Weights of a small transformer language model.
Size: 9 layers, width 128, 4 heads of 32, MLP 512 tanh GELU, vocabulary 525, 1.9M parameters.
Each number is 128 + 32 x the weight over its row's rms, rounded and kept within 0 to 255. Layers, rows and columns count from 0. Numbers have three digits each. The size before them is the row's rms in percent of the matrix's.

# k: layer 6 attention key, 128x128, rms 0.0794, rows 67-127, columns 64-127
# q: layer 6 attention query, 128x128, rms 0.0763, rows 68-127, columns 64-127
# v: layer 6 attention value, 128x128, rms 0.0875, rows 64-103, columns 64-127
# o: layer 6 attention output (transposed), 128x128, rms 0.19, rows 64-102, columns 64-127
k67 108:124184100097103129142133120146174134111117112131091137163147112134158151159102120141157105147079130150131125138126122129163110121108119153109104133097082080115120161170165111113104114162255141
q68 102:155138147143076082055143138149139103124081079092139049112151149096144105162166096125127141192090074193107118164078100084168123066171134151143100147103166090168058126151141134160114153112100162
k68 100:173144156139144116104119143161098205131105112151050091072089114053143138154109121140113166130092106124144088172148142128136085113122108148138123161139120170134103146150106115149167086148055119
q69 090:092155123062127142124155116163120127114141130102183154148138127161136186114152104136083103106090106088081056087167125146106166125069116129115130178149137161073078099133157115105155122113168088
k69 091:126128142101102099087080087123094131151071144128182142089093108182107173184071118180201159117183122158092155113161162103123157125105153138143140143172155152148134117105135161124081144154152143
q70 094:059095109114102133134107120194149150109096144127155094095112137119109128074098168135108140092059111144093139075170154183105119111138120090107152219111155087160138163139168181130101110181171111
k70 094:145096197094102126105144107135099120059132112092193140088147144159095156128125149071169166114132136147113167178197184129098041130178127136112170154144135146088115068109166130149154110172127137
q71 104:170174186143182098114121135133056096136135149128184154085165175154113140120113101070111123136084104164116137156124212162143086115113106065100146110160196226081161067120100136140114157123098139
k71 096:069200150073129116118142207125121089125104130148197117113183084097154140149061126120130142147087110161092181036115182131116157113135095100091128081114137152071115127161110137137159148133088177
q72 099:115168103143148104095199088140127124129185068121109122075178095116152127075116079138177130135128140122112158172146075146173156131088138090111155075221147089131134119136169147075108125174149161
k72 098:096124097117209131148102051143072197133080124165113167164136133141147116068112195131214125138117086104167112092050152144136095105126145144110081123122148115173151071150137179154083119129114126
q73 097:124148121123125152127169090138135130112151160182071135138120139121173094134188183081131150162127165133144160147157165147113099148129138105191089113125141137132107139173079130139120158125052133
k73 096:134107064143168169120130105162149099132117099180077116167167077156099184117081142092086066167089172189110104185157126139123135115125119085136133156124089160119104099115080180124131108167052126
q74 093:149204087116190131145184072131093153110149139100102152111124167136106124136124083163159190146128131131163136101084158122174051156136120109143090117097132117173093108113137127126156096204160123
k74 091:133138157095104162114169138134134175115141146174149144100168130119166068071065123112146188165129099120147060113105124096173109156102130145181134095062122198134183084159082150129143041200214149
q75 091:146083096095165195113105135111131136116140090122092100120180118103116107080161077103150213154098133161068099150083138126141143137168086066192108094084125132094156067129112170103148148109069108
k75 096:109171155140158096165120162120162149102032095127128111158080131183071103109158121115095148143135131120133113088108100172134155149174129154122136178058159120198146148141155142154134087143082087
q76 097:121130102134171149083065145113111137137131124094119178141135091109181099141163160126113113101191200101154114146162129101093142133144105117073081108177127132122157126172078149125105150142103114
k76 094:097144120191050120062141162118142145135160079104156213170160151094129140084133176109112171161097120157057133140079118134178130109151144083147126036168144139094140136214121129110134199096072106
q77 092:155093146163106121110079109094117137127114107121119158116107112117149122108104161151158153130150091143180087179114123145166160121099190144188128148147113122150206123076124074110151062097147136
k77 094:167123084143113138148130137115154085118144132124109157115137160119091049165120165093160127115045144149124162140139168116138116118147128071141094176121096132104205187139117132189120166108153127
q78 097:154174120067090134134115112154128107138183153116133132088131168107088138092117165125107143175188190137066123108116150135131192199101142075145132114092138180062095152125144102094091139106122128
k78 092:129136105108109179129060136120121139136135156082154136168140076196159135186145086132082123163120164124103117132132146157092185152087111167051146130131123166100118081135145160091113118107149133
q79 093:094141135109115142118122061137078110118152140156139122166103042093159073083119070168160134196170119090145168099134188143109131172070100126161127160111144115143103147146072066108106143173126142
k79 096:096192122171162122152131096149072089096121158147158104087105112131170164071109103181109168178162130114105083061100144083134101182091144112155107130147143134152122134124070051116161110128148155
q80 092:202110124145178104129163111092133163077132125112147142145136105151165133196119125150150170071132077165110088167065125161084123082053108088076174152155093127132115144120165088139111100144173128
k80 094:122142121162153126113108155146164196118106100143143134096144105142150136176152140088118127130108085036128122143048056141067153159116089095095137133189131146100141135159143063112099139146179086
q81 096:131119103161081146098088120140150204124163092148135096158133077127142155201108106128116140123151118060109165109145083064144179147128082136116086150135098112104147088075133126128083129132107185
k81 092:126127124142142080085116105186122103142140113147165088123114150149149108146143154118123126094168155183167182144068123091091229105117117181093090139147163094093099118130154108151082115148130156
q82 106:129176130179106129132135107070121085113165121127177147133124143166144116157056147150122124107152130121139139126158134138143139109155123128060141149136121108132153120087126164169107139118121138
k82 102:087184144137122164098105145104067099143161130089119155138163098136123116115152109120169146132094109118103113107161128111109183137110133062149154180166115074104118090093134123122142123177065121
q83 096:165153160098176089120157130149110108143088100078124177106117148180096147134109139138149079107150174120131112176103113123127147135074084125202138158138147133146106100102117114174083115130113130
k83 102:194134108062174120146125134082089200127140109098170128147130162102137169164054115131053112168109164182124123148145085074074124131140112140150120058132076147123123147126112132128108078154121150
q84 094:145111147156125102123142094185094117130128097108070132112206156140183129117182179111086155072174125175084154132106108180097150151146099094104081117110130098122162164141172152208125191138091121
k84 092:159109148159181133110110114099141119138113116055054108129157204120083124100163140097085155132106131116159126132141077178111139123160165131078115174146148059079175174153123163142144187148147132
q85 098:136112139135181106141082047178087022092134127129165134109111178207161064174123098131168098119152149089153087161190184114106101112139140094120102210118134119155116116158115072074150143147095159
k85 094:103157138103167108057109138096079148084136109088160079111197112114110073129137137195079134148134216178120119134133150103127091112103134137108131107091162144091136149178098098128188126093159148
q86 097:129189061142158204148139208145117092131121167100094053116154112164151113102074138132125099133131091134126097130151114143213149165151154172095122155110122117089098104102143155132144125135128078
k86 093:071126115134104111132171099130146114098129162095060073094101102085121146075117120111156147106155204124088145150099143151109144143192108206164161113143130119108071164161134132088107121125178136
q87 092:162062170145098149136138133154151098138093096132163133161113128104177158164154119122156115104142165118118163077187085107162171117153082174124126081072113173150149091139099135145097133103184122
k87 088:160102162130097088103174128109130133179138138137082152163068095116116162122135118125158170119227120116150167126142140124142132178161149109160201095121119121132160117153143144198076129159095176
q88 092:159129112155143142157138164154143064179149165147174138119101112145094156175162143083090089163044168061109133144108125149059178123086124121135141142188099150062129139132139137098141197166126125
k88 092:098081183161113126126111134147113089108144156133097110153145152157118207138172114119060134145074147109123233127122101091119096094126134140105157079108080125094140092091126141101092137068140093
q89 099:118131174056141118151065112163170106139134121155111116151138112183160075105186126056145122106140108111107110128109073149129110116090114081075131116126171107164156120109064110124140156169115149
k89 097:069107143116126072139118042135118132146142160142135127136143118079094139219102147091117165179111162152155115095107079111084117152130109150135097106098108126164103176127118128155111179151177193
q90 097:135211103124130148138153023120166118093141176167112144119112162123142129130112103084180106095135143169128123097134143134160139196102170170132160166094098092161161125136123143133126112087143126
k90 092:081183118144155184151153097118135153089105120118109148148134138122168110146166107183183089126143141120132181144111115140128158166099135154134179152129125149141087100122080188194151187092179200
q91 100:101127138116163139185111125116146125150089093119151131125157099135194146132128086116068084163096122147055145182042149048078133162118117105110077149085186095103163159134152180099124151082069163
k91 107:147133147113157154135204161086085136094050144093165142184114076138141100122142127184081137096096124193127098146047109132151087124123067135124140124118140108105098163156192111112102157166151100
q92 098:102107107177131111103123095175137100114101148079162149099133082121166144068096129124142215129149156149115069183056114116114157120141103095167106081138088172190078182166110107165097170084125102
k92 093:101125100138121142204114088076128175111129126157121122123126094168114140157098093126108176155161099110155150150074088086152109110131178168128147159173105104192143112153115127147150108083091084
q93 107:098120106159150149077152190129106109118149115123173097185120069159195156182150136153135092107140101119130180161232136082124141137093094138092132101105058113125129134188078129100155100102123108
k93 094:128135127101147144053200089138110100145141037111135129070106121131149098091187196172148193111138128093135182146116087153150138159180133110131186111113101177119124177134131116116115104078059146
q94 102:110116142157136057125102150156101070152170069149064112120120149160105112117170129101068114128155173115145096105134138102116138094114175126186121133106155150147131071120156102174187052133177085
k94 090:121070129177057140151115182106155139114123136105148158145117103094150110088070115110074168101145096121140155158156096132111098071106149140115137089063162079118126110154080121150167110181125155
q95 101:094154056159150135126104153139162124122172170112123141158127132147148142054157099113138104138133107107113084070122115154129142173110144089150173156177166190122095128165037069143108124134191133
k95 096:091154146189104156120101140094140138133114119118124111093136131086105119129089132118078155123089139050137082136118135103124105106173124187154127064093175161136073138107104124112070125115166133
v64 087:174151148111130095094137127145145141122123120205161138107111138132161116153134155103098180115169134192143175082146143159109128112104086082117136181084128152103121056114107139169111103105134184
o64 094:196143102126190104154156143079118088115123086149051095089137133102153154103121193141071077093112140132115100163065124117134141145172116091154124165156139154131108132165220153138111142135151113
v65 094:109170112144144124074135121164143145171133184066111196106096103097131142108160149092123128085113142159134147132153182126161162143076031116143120135141098156157148086189173063148123110136123128
o65 097:172085188101193094138106148120066114151062113099114173104144101168116177125196156139095086122127100115136117112135075143076130175142128099123142156122153176097163115131154105161118165149142097
v66 092:151073111137118125159148133066154138101106066103129181155112176147186155146137079111141139107161113063152154171095157133134107143152156149098170155151136156166091120060137086161126122176117145
o66 092:133149083141092166092082116105132137128139096084183148142166106126167117144117171210104099087054115094145131121202166148173115178130103107146107150089078089181166154180177153126119069149135173
v67 085:156143115149097166157149141131073090136094138114153172093114105212155071147088118172113106125104087078101082193146157180199176197098199192078114115128139122112158083131169089112161092142091109
o67 087:116110131134121122112134160099156131148139135071162128094149138147085174148085148147167155124106148078181152118193121182167121107142166158160144163113049171122120143083133190091116111107146117
v68 087:129138159141129095111100156150124138099167161091075153155124139162149095088089112128091106114131169156103167123170040101135122158153107108107103121099128187097169121178133145129074180128118123
o68 085:087117117116126101213130147153149117187084106137141103180105108108117159122108122189116136166163136153167164162163129136129158143170138113091125165145173091118082148075065099156116112138118120
v69 093:159163186185156137104132124105078083143175070088146170103114087181141134091117100102129091102163127160114083098140112160160146118122171125177103109133111097101116100113121083150160100055162136
o69 091:203112138121107096099119107146116057074136150133094084103089154116166087159128156162165158104126143166114145113115102218063077087115149094121124147108180218147129163130116104136161091128182147
v70 091:129132189134118148113111153179097116145144055130088120171114122199116107103130139125167132216107139183133118089123090093129233115077088125149156061115135144106132153164107140167151110099152122
o70 089:173148117182169086163128104138178115105126130170138160107112138130180076131107163117129138095153136148120100143146080161076128093156131117121077149115100161132160136074172108131168131086091128
v71 087:110139144113152149073115137109116147088116192167160121113120163198138113105099168162067177103176101191133179117191107118104104113058088104131109108110138160113113123141137092134134103090123122
o71 087:114092120104185053162186102097154124177148162159112100144074080099136120128141140062162130103184113116147131096116104126115175140125096128142116139115185153112114101167165076099153110118139065
v72 087:076125142092176159156103153138116185122118150133161143147135132102110141120105122117142112128062145113135092116185111084044059128112154135082169135078100111101101138173097115144128148097109126
o72 083:104129101121141110111144126146141094156130090125132143085116144114111104112129103142119094097135153171196125087056170122164130063183103159136103103121181122164139168089099123177106192132113158
v73 089:137109123174162072137130162125124168080119098131137114111155097170135097128113112130089076128130109188153105185154129056141135090144125156046173070122114157154154127120089162104115154174127178
o73 096:109079098158157176154165150144138081126135112197131121141117184149168111077103134181147109140132085079138103094156144178159095096146137125137148146044089140127125125135095071100172076157094177
v74 089:135142057226119160149109120080159153080133130138183150161134151110123126147097095164102123108171109106114122144179185126118096111106131124133074071127132100119134110111155164159111186048129095
o74 089:103116084122158165154130141161137103195127159096159122124099109107095192108097146104155070153084151151179151073136137123117156137115179110111099221158102179121069093114143138106125156171176156
v75 087:125159166097095122098123215140076151133159181159095086163092084117135115111140156111110096125115155067163181094159129124137191139150117129117117102143158083113158114167135180168153147096100151
o75 093:115138112130178137133149180108156084133122110172125131149168159182119136129122133156080112138142158168137144177101115093128162175169120171150149143106172105124101144146160144159172102176090155
v76 094:175178097116172156118145145105122057132164083113107165151126103168204093161153102134144122144139150123152152112125100160179151099173152122122182119180157193131137172097106110122109163152154156
o76 096:156116110151117073124089124115126138056202132114162090135149141150083162107150157104155080143154157164099184167111098159107074150099147131195138153111098139125121146137127172126171143171051158
v77 094:150147201135101147097137143072133153143194109079128097082134130107159104154111150095141148117189109123183137131129113150092085100121086130141126100166088114148204110150141131129136154117143072
o77 092:151095114121162145155145163136150123131103119139108150100121192133134154090119166162119118132175121161179117208101086143109145130113142114152175152164157112128197145146184167117168121164158147
v78 080:075116117087144205144080123104072131135135117065150146152116188140143172146106112134184090113142142142084149099150163145152092163153155099138099197206124110103090059140092100123066130146091134
o78 081:207132168095084121107146163156144147162106084060080087110060152077153176160073147172136113127162157149125152110143129141109087112111102154128105135114075126201072141131182178127160099090126148
v79 096:151142117148138141146184099121150176105228079160105115147078139170093114170136098153137151150185174162155146154142158164152087143146105104111127135138096126165134105091110134132085140153146098
o79 090:142109165147147099148093119125131094158128117106103141140166173158127101104088137114167180100108089159142098159115143130059047102119136109147096182127114098218105179153207215118163094152145126
v80 084:144170144116150133191157146184139116121094130111146165148120202134147143064097153088105171118092160110124120143153114187153172087153156118168092123123148123143106104123093059138052132082107107
o80 082:116054104123125076068124106171140132137146133063093090158151097142076110176111139129135159171093145149139104136109153087104124168144127122130078090075172104044183143132155153128160156075153131
v81 083:108137105137162126135122149117174148135095107151133125190152128114079124116097114110148092102098126124152131131112137174191106109139082113161177143135111089084120083127122135180121055122109145
o81 084:171110164164130136091106106188118116137126160130201106129138095148129139130178166151120104113104055131113152134115176119182173095128096212112116115060126094122145125172103055142094073130115112
v82 095:163100110134177097103141089099070130099122211133096193078096065155100151110091147084127171132136133117110100169126114180114112188112083171133170124110095098134131108077135144125101154103105104
o82 097:151124171078152158151084100142171125136075146139170140149127118085114127202118069141174099066151134155122094125127148127166137129102109146127229081143161159101175126125152155075102106145140094
v83 096:093085120130126172167125113184157072183106097106115177135087104120138094089143130129153102123084176173134106165098136192114171092083084145104070105169087127130150166096157132116116168133068153
o83 088:092108164166196148134123109058126159176140115048120131088169126164112031120144145206155097139142109095163143149188116168168187099112170116141148156086126160123132071211124121170074154103095147
v84 079:185102142115137099089125177153150076096178144132154124113165090126120138065184131098098128122156169150073200072167145095077092113102113176161130115135177088118124107091096131125193175088153089
o84 079:101110125126172134118141123133149115103113172168131117125106078131142090168107121031114129108159128101154109158047090129101062166096135180080071097114171189139140143150149125078071158147204124
v85 087:087131113178066161144107185114158130147115163125128150135088107144133099171099168183133162182139092094238138114131111094156109130161160159113080104154105138139151109110144147134158174131105139
o85 089:134139117142138168149130179127093165133156126101104150118065135156092128068136166142110105111139156073109119136089076135106133172128149118107123134150121141122071171136086108096206104165073179
v86 084:131139102097102080184138115120080116088173114145108113180093095120119111140147131098148129124168163122156068151120141126092081156092110115164096142175112124078113187192098098093121064109138128
o86 084:136126100105123090176212141137138148168113118038170123081122169149179139160107081146163105152128156099107167102107130165125137136161135135166104128128153089123191119120105093141132126127160116
v87 089:161080109193145142171095151164137126097087133120188135140127131165149159160092128196136123124094124118100157145111114103115128130155108117159210103181124141147112120147161154197159079117135129
o87 092:114096120174146070131126111103055138105183117139086121135172155162134150135133126136160122094088047099124075105112091211111151151097180130104094153140095135135079170109210090130110123135119179
v88 088:189142144170074148150124114121104145114120104106110107071104086129185089091115122051148100129129109126137140169152123102114148126160105104126125093075118153100183104152134132142181173184184105
o88 086:141132162122093160138091149085123116131115131138120132114149152148147117138132242112187119121170112079181134175133130166084121108108163095124110161161137145148138114083143109143119084125158175
v89 090:102175136142166115170152080086126103089101124104113136079158120125140196058139150140158155098164191140163126099110131167167168102139161135147133147100129133160142187125086130121152124116130062
o89 086:159100133096087129056145142133137144124126141144194128093137126099078106147123129110137158074193149134095118117158117145184118121076134141120113171151168139113129141145137101143115152133146118
v90 092:141091147117114095105101129119105184129140131186117080087113170110189143082183122126112086120096130155049159156109129169155161116109117130162187149133148074118121141113143134137117106094152087
o90 095:154166180144157190109105108132114095112161151120134101155143098135124149118158133136093207136171094190127152150208095079105147104171092154178111138078123160135096131138142042137061164118145122
v91 088:140124125105052115058157161154121122092174119108175134142128165054146125046144115129083100206133146151122115152063126165154143077132127124171175158131160117138169141092170152171106139093144170
o91 086:111111102179128149102166175104130032114159087147116177122099097132158150149090123144133137107153092121107138111123106132056133115079136172157150147142161141087144178143119068117089125084211110
v92 085:149188175166104071105174153192147140158128133142107166145080124108138159081198125186158138108164125131104093110084170114086103112192142135117130131141124146108162154077129138155163097101150180
o92 088:158060148178112103174132148113101090120143106113062138170141107122146114137103175104118142162159124095063111136024041156147089106087079157181100100094149129113133106120115107142134162105101148
v93 092:134116098158090134128102100095133079124168094124115067092132135143156172110093105135150155107042076141153123188110105158073107127150130115084149104108122093095096177136112129132098148146143139
o93 089:147192078168152140148131093151164097109141178161169143169070141082125026147133141107159099135107080093137086208147190136176156145112134145097144130169105094099154098088077094202165100135133136
v94 096:172147149120108146094106100089117117153162105121137108102151122112132120154133113103142144173144107097169144161104154115158133131159061140160144123160117107098161121056154151059179095154122118
o94 090:112156114143172145132179191091121097104097061120100155095191142151087167083163159139125137132137120133074121171165102202139116129211164111151192137217117111061145134164157150119085081148130186
v95 091:118165113140142123136173091097133159108115143167159154113101156111071160132111156139109045101133158109144050103089099133129109146210162153086223121123063117148164131139077089134133134095140109
o95 092:114129074141106125162104120156137132099104163139149141124111182149102136110123161130121125118118072153153140138086160115150117101100088107172139091077123140161142146094127092191159121090085061
q96 087:104130101163101123156123154082116167161157130095103101125071165133191100142136147107058120117130190146115128149162099121142063152121088133103132158135204095139073095094076129139094100119118142
k96 083:136094161154158144116081158167099127144128129095121120132100175061128056150164110173206112133150141153185090112126133097186140153091104118116164167053112136149017115110095125098145137124158104
q97 091:117151167117074168093109095163117149153143106110101190160160102097123130162145105155135105109172193083106137190179166178153142093090119182137149106090179101118181115128137125103136112134162092
k97 086:151115090116104089115102131192126185136144100112104125111132071137079085114137081128171139115180112113142117133104147145133128107123095151103090089106144089126042113157076179147097052113095132
q98 086:150098095107108100123151089190121140124129138111101201163127089147106162123152132149167155100098145096177114127132144174185104174113139053171155103149102162131120109099112111176036128127193152
k98 083:110167116069162111151141123131080150081138088100082072135151120098182158135105109148119103131168144132167100072152101142142118138095112126150162088177146108070149133095133124142082088085160190
q99 081:091098111108135106081081124180085143097119156147160141140150073090144081109140000074123148119161100135131142101142128137148110114212103136119171117181154096090138186128161104122142157147088142
k99 081:127178149100115124128164120196106121208153125178153126102135068156110128080113067177141154145146195158149084123175111159144116166073105148131107153142190134115126170075130159132119135063069173
q100 084:194179085128174121185160132138100165112116121156115099087118062173114081134146116124143113132128161115079125181073114136075109148087165075152118122134095139127150045097080160120168088149068122
k100 080:143168147110113121235139123126086118136043079171167103130121141125134098161115172131139127161106073107142113080118178116090185134152097152131161158116106110141111160136150120126147092117130097
q101 093:140143135135096088129123128166117118131096090121098102128106161145158139056143110129113125117122109098116138153089195152108093110097146126216120160088163132127160145216196093160105146148144163
k101 089:124176116134118141069097158160094167109117133167109089107126100133132100120131129120167107149129131117167116125071136144134122096132119170156109178054072071192156158158181151124103160137172130
q102 086:199129178070136133138183154104163188114140095139092095171099107166162114175164186153143055145097118138179154147132066092133171065162122106129153119114066091181155086128126111150140146131043124
k102 086:155110157110210159190144095082121126129158091120070086096125130139180162119146153191130087134170144096104125142110178134108161153160107135155117146099123074111095117158157099175168162149050087
q103 080:110135150125129081159094098130094121147088162146166078210113150075163157118155131142133149161156135077126108130146080083120104127096159095090128146126101150100141117079116131177127176098119119
k103 087:121139089068149116151138134115139143092153085142125170168170129092114140157120163139168111105135112093154134184114112123116138162069132126149117122056115140063146148114186074152154135141110092
q104 076:145095121158221125104103112136130128115146123089169133139101108149101143133141116105142141143110131162109132186087113114131062148156133129198065110173170093097072140191159113097122139142121120
k104 078:149098170125133084113169212149137093123156131145112131163094143146148068157127115139094075121100081190095141163123110083141093118147058180139061134140107131129188082094146122115095154080160202
q105 084:140137134162109164093173165121096119091111127127117108098094130129133079136082110152190096110143094134160120119108198139153169136077138115127133120110154142128086130190088177170185174148111139
k105 086:117146143095145076131115150148172194179166153151112054120123144062159162137089138114184149077112139069095129131112115158133105143183164107114145144173134150128128091159137174150149134191121124
q106 089:154153142137123111153090163093080144088145093126207119106151149117152107133117168108170058135185074104148131101130162151091183197159164100155118102129131150130111143127122085116163111125163154
k106 092:147145071130075125104137097148115082053093136149133136085148122119111097098168174155090080159102075125178131107119146169133153143177115145119079144100106120143154172131130133164194114123151173
q107 098:089117111119060158117084119107138086129152175056141141119128117213117154117182140100147114190073075132087117139126114156122095186116157104188063157107088223113137169123175114101166107092156107
k107 095:116098093120114186183133159094118125050194128104084106137163145142082099156122157113126084184099086122110182124101152151137116145087095122138177120128118126184126151137110163149113079128230200
q108 083:162085170128105169117156091138150155134074143165125106089142114103125135120189079119108123148143124135116087118143118110191105189155064101093150139123228077118123155079173090111150126136178121
k108 080:101127055139165121073111154157132080165139147136099102136170136120108116095126102126147140156140085177118122113190058106128150119097158171164153244136117154159133122169164115130097162157165109
q109 090:107115065122127099087104124072120130111175193133187093122137130073058087114166105038187221086091122110167118078084133143104189111121142111148150103112133159150104099146157149151136145133146080
k109 094:043099163128155126120094175075183095102100168101159160093102137113119134149087132088071095119111106153151120129184109168144167120127139082083160147144124119108179194131158121130101071152131126
q110 081:132101115135170165151100134071140100119100141101094152158113127174173160135114077118123181113085179165190102121130149128122121078188104134098149191078152091144159086121103107059118158117152139
k110 079:108160130089104096122092160066143118102124097106186097149118167171139080109197094130170156069095061122174106137155117027095107120119127083167117138131120137139181155147097113112079210155158165
q111 090:159140141133124150186114140123131142138115090154060073163130135067112110128123085186135100137137107123118108123144161149162125134184131156170147170074111218148137112119138123135155097083176119
k111 089:133173124154040140151121111108127098098148091122144126125102142152100117113132065151146115205175106151139185130126149104160149137107182168229133145047123137131146166125090122116164094154100181
q112 096:171167076110132137100119097113058163107147118084144127128126134184072170121064138147183163127089135113122124116134073182121076179118130176171186148140061226147107104112150156099113104163174164
k112 089:085110078152146182154177120122141136139124120068101103131162138119163092157065172146130099135165135148132096091093172132121113156099153125093138111151138127105104177106067169057085078167223150
q113 087:110085167176077116121146108136114080161138144132148075116146163099091130112097121101091140140189108080117126105119163158101134060028122137153138159084121168121099128121135132071126082137084150
k113 081:098140176150156138118134157148157141060117197084107138097163118125112126140135147152138174149087160090072118156099199073146141077117131164064114165055139153177132141095107124129122104100179055
q114 085:111124142117104155140066090075166124127169126134084231102141146153173181158194132070120135121123122141135077184200104185062100107157096034143141098159136111091123105110123111140189201147157118
k114 086:131107160139080161172079117120146144060141102084131137133167117133145085131123163100126127075157125184095122133137119150108149091102133142134135143114079145151105142180079085196118156074197169
q115 089:111111173120056161136140170142152143124114125143102163179129111136152089115102154187031146141110069093072114104137094083152122129188136114045086154119135119099164118116156136129151143163083157
k115 082:133124149142107173119134159120146159177164130126191140125094132157162111131134129147140150097133100096161089161092102118096119092131166109155131164176143118156122105144099102140149127104032144
q116 086:108145172167119139074103063162122131128137073150095095075119097104133168155091136137133211120085074120125131090094146130122110119055151133057146094114174133112123069095188123144096113131150127
k116 086:161170151123102117071129109184105160146139123146162193124141207124158131168056151128155141138165086079149181124103145085079114076091149097100092142128083097166110123106132117124131090161106073
q117 092:130095116134119139141141139122141072041181167103076128116164158070096171154120070140181176128144118164144121100107104144084132199100193178104134128078153196089117139146164148071132160162138158
k117 083:112093140124120161177221180158168169064114151142060109156159114151137171131101097105118116123172098109134141133137137110122174100094114105092103133138140159149145095121161160166130180132112180
q118 088:132119102134073102091123198128093064155117110152105151125125078143112109138088112111132181180154142146128122168095081132188110113171129125166145136161133074163142086118083158106136161196059123
k118 082:115166115149127146118115143177144104124076150116119080134215106125138120132164114158121172130116144101171127132111149103141129132109129094096122110150094119159100112077165152198119137178086231
q119 088:088223130191095111171104119125166178146120114100133120071064110103119131159133159157172124130140123161136139086096154142169055085142103106082098179102089076163167075125161129141109145154130090
k119 091:151102081112104126090100127124096097077128102146190181069130165174155200140094110169222146132098084144133156107119120153179075154114146061162147185080107130142152092143124168089136117170075113
q120 082:067084145072168127150095126142135106085120175136068184146090143131086071140174102135109143097179158102090123120151077189102132112072075120150130211083110121187143085165163092140155126108088099
k120 079:157081146096186074174099128127181141129068123140133116127119196179128168135121074091159099091147170181169099159181170070127130112104105176085132148096115067153109171085177119181187081109110104
q121 080:116118059141085121099129182133137105132162120172088075125145076164158119135128140189122185146135169090101120084112157151116144170172121187191102103069132149110099135180133087085093073153154140
k121 083:103057152179120088122165089162184116134110124116090112197124120180094095162148141168195086154167148109131103107105093139093112191146150218109103045081113081168119088122095118120103143109142164
q122 093:144122153154178069052081190127165085127134129152180095059100147080129071147137097136130200142108114172103083219079074120176138088083158148057097145153150128122139077115115155115127142122116148
k122 088:099151164108139063125147113118067100127129138177168128127073117071130109078161087080072184142180097143183113104078168124123125116116103059104067098151129143119113117128143118160080169099064130
q123 087:192138168091120123129136126139158126151103169154157050100145198154127125088151106088196165142138105153148105143132096104134127163164096154105095055117111163169161162185131168138113123137129152
k123 087:142159100098166146125142100123153126034175146124054157188113150101136168117125123117159145170055094184163142115125076192066157084166114160099094135187109109151142169126171140107072162144131192
q124 088:162148179198031119138115167090154100128046095138164091127197209101102113117125124103093193108094109121090125140108129144109193097149104181113143126107157107139147107173180154112155179072125140
k124 092:087125151169157134072108165144093139113088104171077143088133065061063096118154125151139129053096154167119161088143163111138171115146211097109091134135189092106123180143127177206118117129103132
q125 093:160119133075143132120134123066150164125103134105165200119137115119086121130146123179117117160082131119164120116131166125115125137108153122183143106110108128114159125079147114145085089096157149
k125 088:134183150071112117143135140114152127131079114076101174113096098153104099061083131142144154170136069125111160123095105053178125139103101147164165184119111054141119134147143145087113136084172111
q126 087:157142150134179140119159117113141158104133107093131102161160202155100094132096079166098143146115095134149121119128089183142140131189138120134146159155137120121175098121189134071095134140138130
k126 086:053147122174177101125132097166075160151120150119107068129138161145116138097096148123119125120128160163189106119114084090122149133116143123124164093156165087145196067087158129119110156131088127
q127 078:118101088129157147108113165133067169123121127166141108150148108078154105142100105151109091134075147138070140117145103123131169112161207199076167132112148173121144107177169059072118100086142121
k127 082:133125108164136106100116133149076106165096194144116161130148092115091170106136082156103079075062103204146173115156165138129177114130169179121110078110115156104110152104102135092128112119098105
v96 083:126077205161145165080154110127143114102092125123112102149182122099135085143158099178122115099086094177142111101132145127106121074142109163171093107151135163144202077129128101118107132127163080
o96 088:103164126094082119137178065116117130096128140110056133085130137135143120100139079078128101186140199098075153133166125122175126180129104078077122197082118075162063118110123163142115156160104158
v97 084:112138093132120131153139144069080129146119150159108128169150162126150106095205092114082122131159118077067105121183147107111118113069158115101052212101116128101091131140121112098166125169158128
o97 085:120084142126108123164150040122158137142163132108170108162105112093079168140105147080157078098127074107105134147063180103147148140132127146095163071176117186105224122130157130186146176131145089
v98 083:133139158162162098095134118088144129168081120079124149095143177149112091144128125097138139077127147091113205152102145118184065186137196144146119050115182120123100134050151102147068140094185130
o98 076:106204126136157136154177180174137118082121159174097068107156100120163123131134113156152110169176144133154100063132119192140157124100130115111124171150097142102120112157132155121139101184154101
v99 093:164124126165159189179125112113121126144112102180090114140112178125152082185109167161085107139107168084146138161099115155085096145141125169163079118147097140175127134091150123107092058118121107
o99 096:113091077128099160088176121154137163153097154098128164149085085096155176111102168139076062078146146068104128130129112096194159151125126134109136112165108084141088110096138094138092082150208113
v100 089:077139128114121184125106129144156164112089088102139156084161060132138123101126128115095053125169088128132116143156152125106115086127106117063076160166134134122154155090127126179155181162126119
o100 083:115118073129148095092133140122116157114112161147133206165120130107137091189078061123176177136113158118095120129133126074152155166125138092194132132132130164095154110227142144070134118098106064
v101 085:139171115097115071055128104127157097151127128138141109102131088076118145107141162075158107112181131193082139152081133160129147157097158123143159126143151085161183205126098127095176136115186102
o101 084:156104107162100126166118146118105173096141101153095157153090163180144107140095129174129138165093071109125129080155205053074145159130144139147093128180054131099131087182108137128201061148133143
v102 082:125101126169139110156135093139100120114134047094133150151097172058122087145170127124123135122147139191129085109139167064088106141162089084114128069166105229103115158189158124135079079116143118
o102 080:132065144108150118076120120153152130183069125104114102148137106128151130136099117096097101121127109090115122114086074147149152144193157136114134128133104034107121178111097097163176138122068111
v103 098:172098139111096099136132146124141142107056117136143166104168141108200116093135094137098076144168114154140074091133133149076177110148200097126123133123119118209145069074113101119107107175124141